Weights of a small GPT-style language model, trained from scratch on English Wikipedia: a variant of Muon for these matrices.
Each number is 500 + 25 x the weight over its row's rms, rounded and kept within 0 to 999. Layers, rows and columns count from 0. Numbers have three digits each. The size before them is the row's rms in percent of the matrix's.

# up: layer 2 MLP up, 3072x768, rms 0.112, rows 2210-2240, columns 576-639
# down: layer 2 MLP down (transposed), 3072x768, rms 0.107, rows 2210-2240, columns 576-639
# gate: layer 2 MLP gate, 3072x768, rms 0.116, rows 2211-2241, columns 576-639
up2210 100:468564489493443519466492488478486485486470489541504497448471527517488514518528481482524510515514503459499479528509529531471486493513424469498489541449487525479491520452491491511460512500512482
down2210 100:483485520493504495486515519536485510486511525465465491513524502513452511485474476478523512502507488485480486498505538492498490473512475516530491489506475478500474505467520487497504501505500522
gate2211 108:493536513509535516492480467467467493483498487540524544497487537527464508496473509484511470506535521468451496496550516476516483494487488526533522483505499479515446499507492508484516489484502521
up2211 113:492491441473478519489490520469475495496466476498501482513483539505527498543479505500539540473485486528495480509533510535481511494492478455536529493544533505522504490506520544491492508496479471
down2211 104:497504495533513534467488499462502430457460512515530535515478486489474525507495520490492508516482512514453515504501526503505511484504499491511460473458445488474466523495490543497492497457487532
gate2212 100:484463505538468498483473457500491497486504506460476507515502513505538461515536528541499486466491471495559514479516507453463502469492535515523540504509501505495496483475483535494497471492521482
up2212 100:485511527498550532514501515496511490530521491557523520478506457469495503484510496490465508486510480482504465473509548473505507516468535501509474564451496533473501457489512516541502512514502478
down2212 102:483483475506519500502463473517484499526488478509500470479452527490494543479491470476488529485493539462469517483490465511496501499513501478500486510497490510486513485496517473472517499479494480
gate2213 097:493525535476509517497524509501488488491507500473476530517495500457489464468508545479472518542503457495465491564491490501519503472536512493538487511502511507509508494516457468477490550493449539
up2213 101:485452466492539481512478512489496442515488540508523520482460474507508541505494478484504470485514551540478472484464507463497479479473496484489492499484510483501488510506515524513510484466494437
down2213 100:550504511493498530524541519456505465494496514449503521515502466551517506500489446488508500478548473501484503480504552483502482499476477508464488504524487471488499489512507524485506454476530474
gate2214 104:544497506488526511532496462530502498481515472506503503472500507489494504506415511507475479515504511466484488522522482507528467461484500501479518471459493525508486534489515506508475486515485467
up2214 098:502501526498523480495499513504501478498545530503510485455553555505477494505488526473473530528543502492518508493512511526483493465516543538521502470487486477512504505482476471547531466502518528
down2214 104:517504457479503478505483486532516505458525484494511467499518478478488532467488457509472505481476455468474487502514521453507527476533500488504513494543523501517500581520516505509474499499509501
gate2215 110:468474546515484484475506500484481500496514495515493520485505499513481509473516469481464475486488537515536488522492500550505488499500463509466487484452508465525519501494488515527456480493454512
up2215 108:508467539487530468543542516477471489481511490520514466498489499516508509469524511504481557488473483509492516555504484458452523495513534503471501508487479494474493475482497530506508520500556512
down2215 111:430484530521513498510546486523450528491497507499520521496487525515464499502531505522479469507470527535471484495484505520495507451480525474484513471506454452502531486545499516487487504456514524
gate2216 107:487558508495454527490499549511520517517466478507482524515456492533473556513474505454472462505483514497505542469456479523495515480471505504503496509538505496505504506505496515499521516468508534
up2216 099:461498501505485489518501510494495506489487528528504528485500447494477457494550498512531495502512481498490487537441497460524490535528498479532476511500449492488540509482509477479553478493546487
down2216 099:521510508528482498515502523486543497479491444461452542509491500508512513451456478485488462557491547479473462512569557539484494519487490511460503497511470493475523446540458528471537433510495497
gate2217 107:506523513512503519540494459503536501493462503490513504515530488505490483489461513456488496510513476493514445472539505459487503488496506543531529494498489492501530488504481515462443509534486481
up2217 117:512487516489521453536487512548494521480505487463506472457495418503489502465486493466535528500484519529494541485478489499513542511538499481487495522500508469511513519482492481517483509499510488
down2217 110:460478504468535455536485481480506519536525478515501493477499483535516518525476469534486487503493485500502508492478515473527499481483513495532539544463491542516478453507485497512524521492488524
gate2218 101:496512524486486510544475493519537499527458508518498476502538502512493450496468496465494482489519483492481544489475474532544483510502491508448487494550474540492470495509553498536495515493533505
up2218 093:502487548503467458515471509516505501523534470480497474517501512494493528530536480486508555518487541516500514497512502480503527550518512457529438501469501482483494496493531435497488531485473519
down2218 103:491464532496526498498510513520507471464455446529460508514480486517528481528526506537540518505484514532501501492497469523515516501492490479526501487493508465467548480481463512496543496487462503
gate2219 098:495450556507502509508450490461516500506484477445527461488485489505568476495519469534473519469504510492522462483533495568570532503478485513497465522576498482503459489532477521487507461468477504
up2219 100:491505513505515513518504559532513468503500532491455548475500494494498505476509452473505526495519498475499467507507495497535513530523477466459534508506511471514493506494516538494475478461488502
down2219 097:504498535470517486506582514501469495548481505488503504488487533480458505513529525496549481503500513498482522510500479502501479490501514511494503554486460527507510513506521487486516506514515519
gate2220 113:499480479503530535533485525467556528530513519492529502487510509534507473552477498503506438496456494482503512491527525505447513469488496521481460479522490461478472531494467516507536496444485519
up2220 126:530546459490531513499484478518536487511534471507497482518533512510464507487504541518440502457457486510488489562504476490513517488549517475526538542520470483502474504505485471465485508482491520
down2220 113:543536510501503499525481463545529546524525483503524491535485521478502466486540501524472505449454476503503479513502499487477505487503532496518450495487504468503485527533486470518503440541522487
gate2221 102:490481517500523448453474518518530561512513493483484487494479475531515452540484520475505506478490531485523463520483469488490488494515524536505439482468510437514529465507515524534517518484494507
up2221 108:493506497574545542481500485542515559484481463514488508462515445455465493518529492491511466527495529481535519490494512528505536493474486493504505507503507462520527524534503478479509533504490455
down2221 107:548501496522524529486490547519480516493503477494486486486483503517474502475547518495475471504439491468530530462462503487498497500458503528556477523524534501515531549535543511507476533498537519
gate2222 099:532501536503509508507491524491510536519462477527493527538515518458553479510554492496477520504518479533507492488508493487515497509500519512459516505543461531497533523498491516485479465510468541
up2222 104:513480497517510536525487527471511474557458482514476522479494514460538509452496475516448526508502477529490464516501498521515513523532484451481507497477432532506560512541501517515479474523498534
down2222 102:484504470507530518507485479494474457481454521507476479517495417503518477483463526459470507516526547508496493488485491531498444518481497516520512508504506446487489520494526495553492481548492458
gate2223 101:522519479491524464463552453497504522511518529477499550489494479481505494504494518474504475502505490483492492520473517516520513501474490467493550525498469481501458524515482468464454493494479464
up2223 097:558529516453506553506525499519487522478479492532518509479556464483468511496525533500518443512492483470521526480525556500481490472522528521483546514437493518503499494475564482497504500496475455
down2223 101:529532508496464475532508537519504516527505509491504498514504513509501513493502518520476484481453515515517522554515526477527502506513538526467516471474516510532509505475533507447551505476508490
gate2224 116:458529525547465455518524500474485479526508514456518497508494499517498516547504468511530554497493475514479546528515518519474492487529502539495499500483489489523497463527511494529489487479525466
up2224 110:463497457471494470493513476539519464443500525521486474502504469491487478486525452493528532450488555520535448537449447518544495525541485472454494517506509477486536543513532506475481496482543532
down2224 104:482481490495498481469506563497511522497510523476505473470481510523487481488515478495523497499493516538541475508523480495472504510520495506459499469500481482499484489474513514512505475485529501
gate2225 085:507477485496524523517504500492513503504471531523505501478526495562477485508515484562512505472531534501483508482536552484484505457538515541514490481498488504496495518502504489449516532511522498
up2225 088:513465498525507516501524475512523500494492482537536491498514512593448478474502524523468505477565512469496521522529546483465547516515507542518480535494539523494478489507510518504459501516491501
down2225 095:505495454498516482510495519507485509509508522532534531523502475505489526491491459509492493489572511559577559500519508498462489451526495500502487499500490475518527487503487528518537493514466535
gate2226 095:523496498525466587534463475469495491523500534487546555519458488540522494469522468497461499467542480492513553499508498477479483520459462499492523492480460458557490523487484536497470505505495518
up2226 095:514504525479503500502475485479458528513535551489477476462484505458512483504537505531525520499505507492484488501507474510523545513484497469531527501509516507432537480502506519458536521504503472
down2226 100:483520487480486510503449420464474527507502474525501514550489508481470481517510535488511519495513511529479484508461492540464523494487522510468497544500525485511515507524492513517472491501536484
gate2227 086:517467506513523527526519493511484525533495469484555469543490495507546558527483523540495514497497441473513506494488490482451482526475512486504497431507520522485459493477568495507493477506527511
up2227 093:504480475494478496533490510475462534524526506514509500542506521492460504487502502520495469549511498482520561476465468541516465482511517485464518477490490528514517470529515508446485483493538509
down2227 093:533509519463471527511509502473485515461492462540539478475495513493464455478510486520481459551481490522525548506507501494505475488511491503494478474472464522497509474538532517482456509482499462
gate2228 100:576446517480487485544536449499477502523554506524492477479471557521518463529459491522505532475478500456503485507532511516529513474504464482529506505493513488568471459497470508510488509457490487
up2228 099:481495453443533489552517467484528501450515513517482502462475423485490517450485480496539515492503509443484476540496497456477494538466495499449493531484471505544501511481501485563487495493508457
down2228 101:490518545533478494520489483529495454516482515525505539515497510522504482521483470487517496512485499509581469517492484484469499492483491487474491499484443504498449535478488524517479506497519461
gate2229 084:498473510531537484488518518480486503522507499504478459496504488489527469527536461506494504485505496493545493506520511516472486525484459482514553514483490457459492539514475512481520529499491495
up2229 085:476500508485514485501487505484483513553494540517491480502481495510495474523507467499507507470492476496557498485503483470458524542472487458509530505512472463444508485519479485467513522504474478
down2229 091:500503510493489496510540526477496487507500464519498506540538510513487490529510470498498523468464493504502492496471532509464567529518499461508531442518496483465527511497462504474481496491506454
gate2230 100:490512498529501477527475489515494469522506499504514534456513484504548480497537442539506473498474484500507512491517475552465488475539499518476488528511443462480533469533544490474484532526489466
up2230 101:499489472501486465499519489498483507474516512502526458485498519502542484534500508519495512478533498510523476512483534489504492493537549535486496513536561529466538501447504485468480482516487499
down2230 101:501503523501498483477566484471525446507479481520466486483460518539577500538481475514502454477480508504499468463532525497541538481524515472505470512503477465505491516492517488503500494511556523
gate2231 042:514479518498484492491507494521474531502500491507515545536482478543509513519509489566520532498509471502494478457511484497461521541509489470515501471498517481504519480487475464489487445469479510
up2231 042:527493524487501505510543516465463541503528501504520474484449502523477500475496517505532508492482480525491478535488503487463519487492468481500530517512522498500530464481516499501500512478455500
down2231 042:519486517528478562525517476493488513493497516519515467497510533503539490509548498533502523480513537509488509512531501460525497476508486507514459442512536528513537495490464520509499521496494519
gate2232 066:488486519449521488532476538460457477508512497510510511539478491526512514530456515535481515499504480478510487502463541499508513537498439534440494491483562480462561551533516509461497503469487477
up2232 072:468521560464506491502460479438494503509506448519510494495483464519505530492505501505466502512499481519500526521480555488508488519504472492500531506547519531491529501485479533476537511491486494
down2232 078:505497465509463512483512495527481533501466501483500530539499462498507464463510545551481510517517497505482467493540473500506534452484493482518468472496481507518442533522492455477530519485538490
gate2233 105:538510533519512532497455526538498468525461528496499476523528501475497479521491487494494501488501507510502487443467516498495470516489535523474521503474531527519473484478505545475475525496498494
up2233 108:492513512423529494512509561503474464472437506511542516528529535509524495517518497473453529517511490517509505481495509538487477461512544474465522513463558440490502468473530523455487506495494493
down2233 104:474484500506501481523499559481492496523481518491476477512498490491483512504540480490460521484511521488477507483520515505504481551481589472461474520479512467480522474485504523478496510457555533
gate2234 105:510504513522466515452494492528448515478492478494503500507500462516473470548473500483461545500513503530492485482481501513520455513476541533479506448527519506484491499500498538533471482514441494
up2234 104:508468464530491483544489496554523527494499543494455508519515483488512495510455521495483526493523516456530513492488543547481513516502541492516509480489493484542488519494489523515459470477543511
down2234 102:477481488520493516530533507529532497535515513518557505481493511563507491482511532513463511483442498479523519529525489503489521514505488503555525477514535522468529498519527538498451506526526467
gate2235 101:492509491516533482483506486439513474497495489493529473528502485508497537504457510483505520453526498561520533526516497510508476539500487509524518515500525497483514503480490512435518466503498521
up2235 099:504494469487533534504494466507537474500515524476485487520500481499502513498528511449510557516490475437443520524462496464498545556519486538494501516507495499519497499539494509450488514474453517
down2235 099:514478458472523510500509522495531505514471528486487517480558497507513489495472503455485460508522477462505499520479493456543484551512481448495460477507477508496540496518495515486513483511515508
gate2236 114:431483581466548471475480494527474466508483485525518507513538487498507474488442498512498493492481476499494468538538487498513586488558487492491541505457525469500509467495503482461526487520488494
up2236 105:536507575460498448505536496477479540516543502486476508529519509545540472527448488418542491519530510508519478524499491460531494551484465471534523518459534468491513558518476551519519529469541505
down2236 106:504469501511497530517502454462498505538486483540469501521490473567521493501503483544520494498483540513534500481504480507433476458487496484536435481478528483540519474491526512513506497484475464
gate2237 070:496532478483533491518534484513498488545503514491490512499553519489501513522541504452503494503502476501488553474505509484498524525505509483514501527490526503510505525480449514511497483504507539
up2237 069:505485514516459512488462520476467506464483484488464442547479523485488502493486488497483549509517546521475466514469492479480466484516459503516456480518450509506504530501517503512456478503486486
down2237 071:503508523485480499524481479516497464494496521470508517469520469526530547471521518506500528518516483471545507466522533503461542486491484490479478514509474464483518516481476478480471486512521515
gate2238 080:490483499460512478516554486481531487535494486497534469446468495500521515544515486508483444473525504512477482474495485497485529489495494506499537494523498498508495503485522517467519480524482505
up2238 077:526508509525511499537512507529493493492494507514450533533515521484467523479502531492505494526477490553522533521536571509459523509509517465533502463503506508497482504500528497509498500445551501
down2238 083:493512531516520460544492536511524492495474545495538535504522513471484432545504497524503474523475496512520471490498483532514531505510493513495499516456472496541504495507505519494537472484496530
gate2239 119:491501484472486502456496463470502525515508493488472496433461538459520509502466527487522499445492512542494546490507460500534516520532467520434470488538567498469476506507493524501459506497458490
up2239 114:492481499486461522508510523486507498507510480494530448532505506518524513530491509508539462491502476525496511558481484457495570472503495471469480512513524517510479459443492478485483529494486468
down2239 107:531529476497483551469483520542574498514488507490485510487450520497506520463521546505488521513485526518490498547493487522477519503509494481508507540547497527516514472506495511534474488500490482
gate2240 108:462475453491488502481507524500519473511444483463523460490494524465505503492497466520558482485490539487479505532508543497499551534503468468513479518498486524565460539521518471509499477461516565
up2240 096:533482536522493519508497519485495498472566494518537516546467479451523515543424481459462493529487490484467488485502552499516487489493511511488536512463507486532480488508505505516553518519506495
down2240 098:518493490495509442498474535500456534440508525540475513528483530503484474463519499489467500498510514529506505485519485488515508497468520456478491500478535477489537478497470498512502439462483449
gate2241 103:510484450500443534496469501510503483527509493502498488454539535483547496491487477441503530479458453487459538496530436489495512497534497498515491504436506536480508525531474460479483493488482546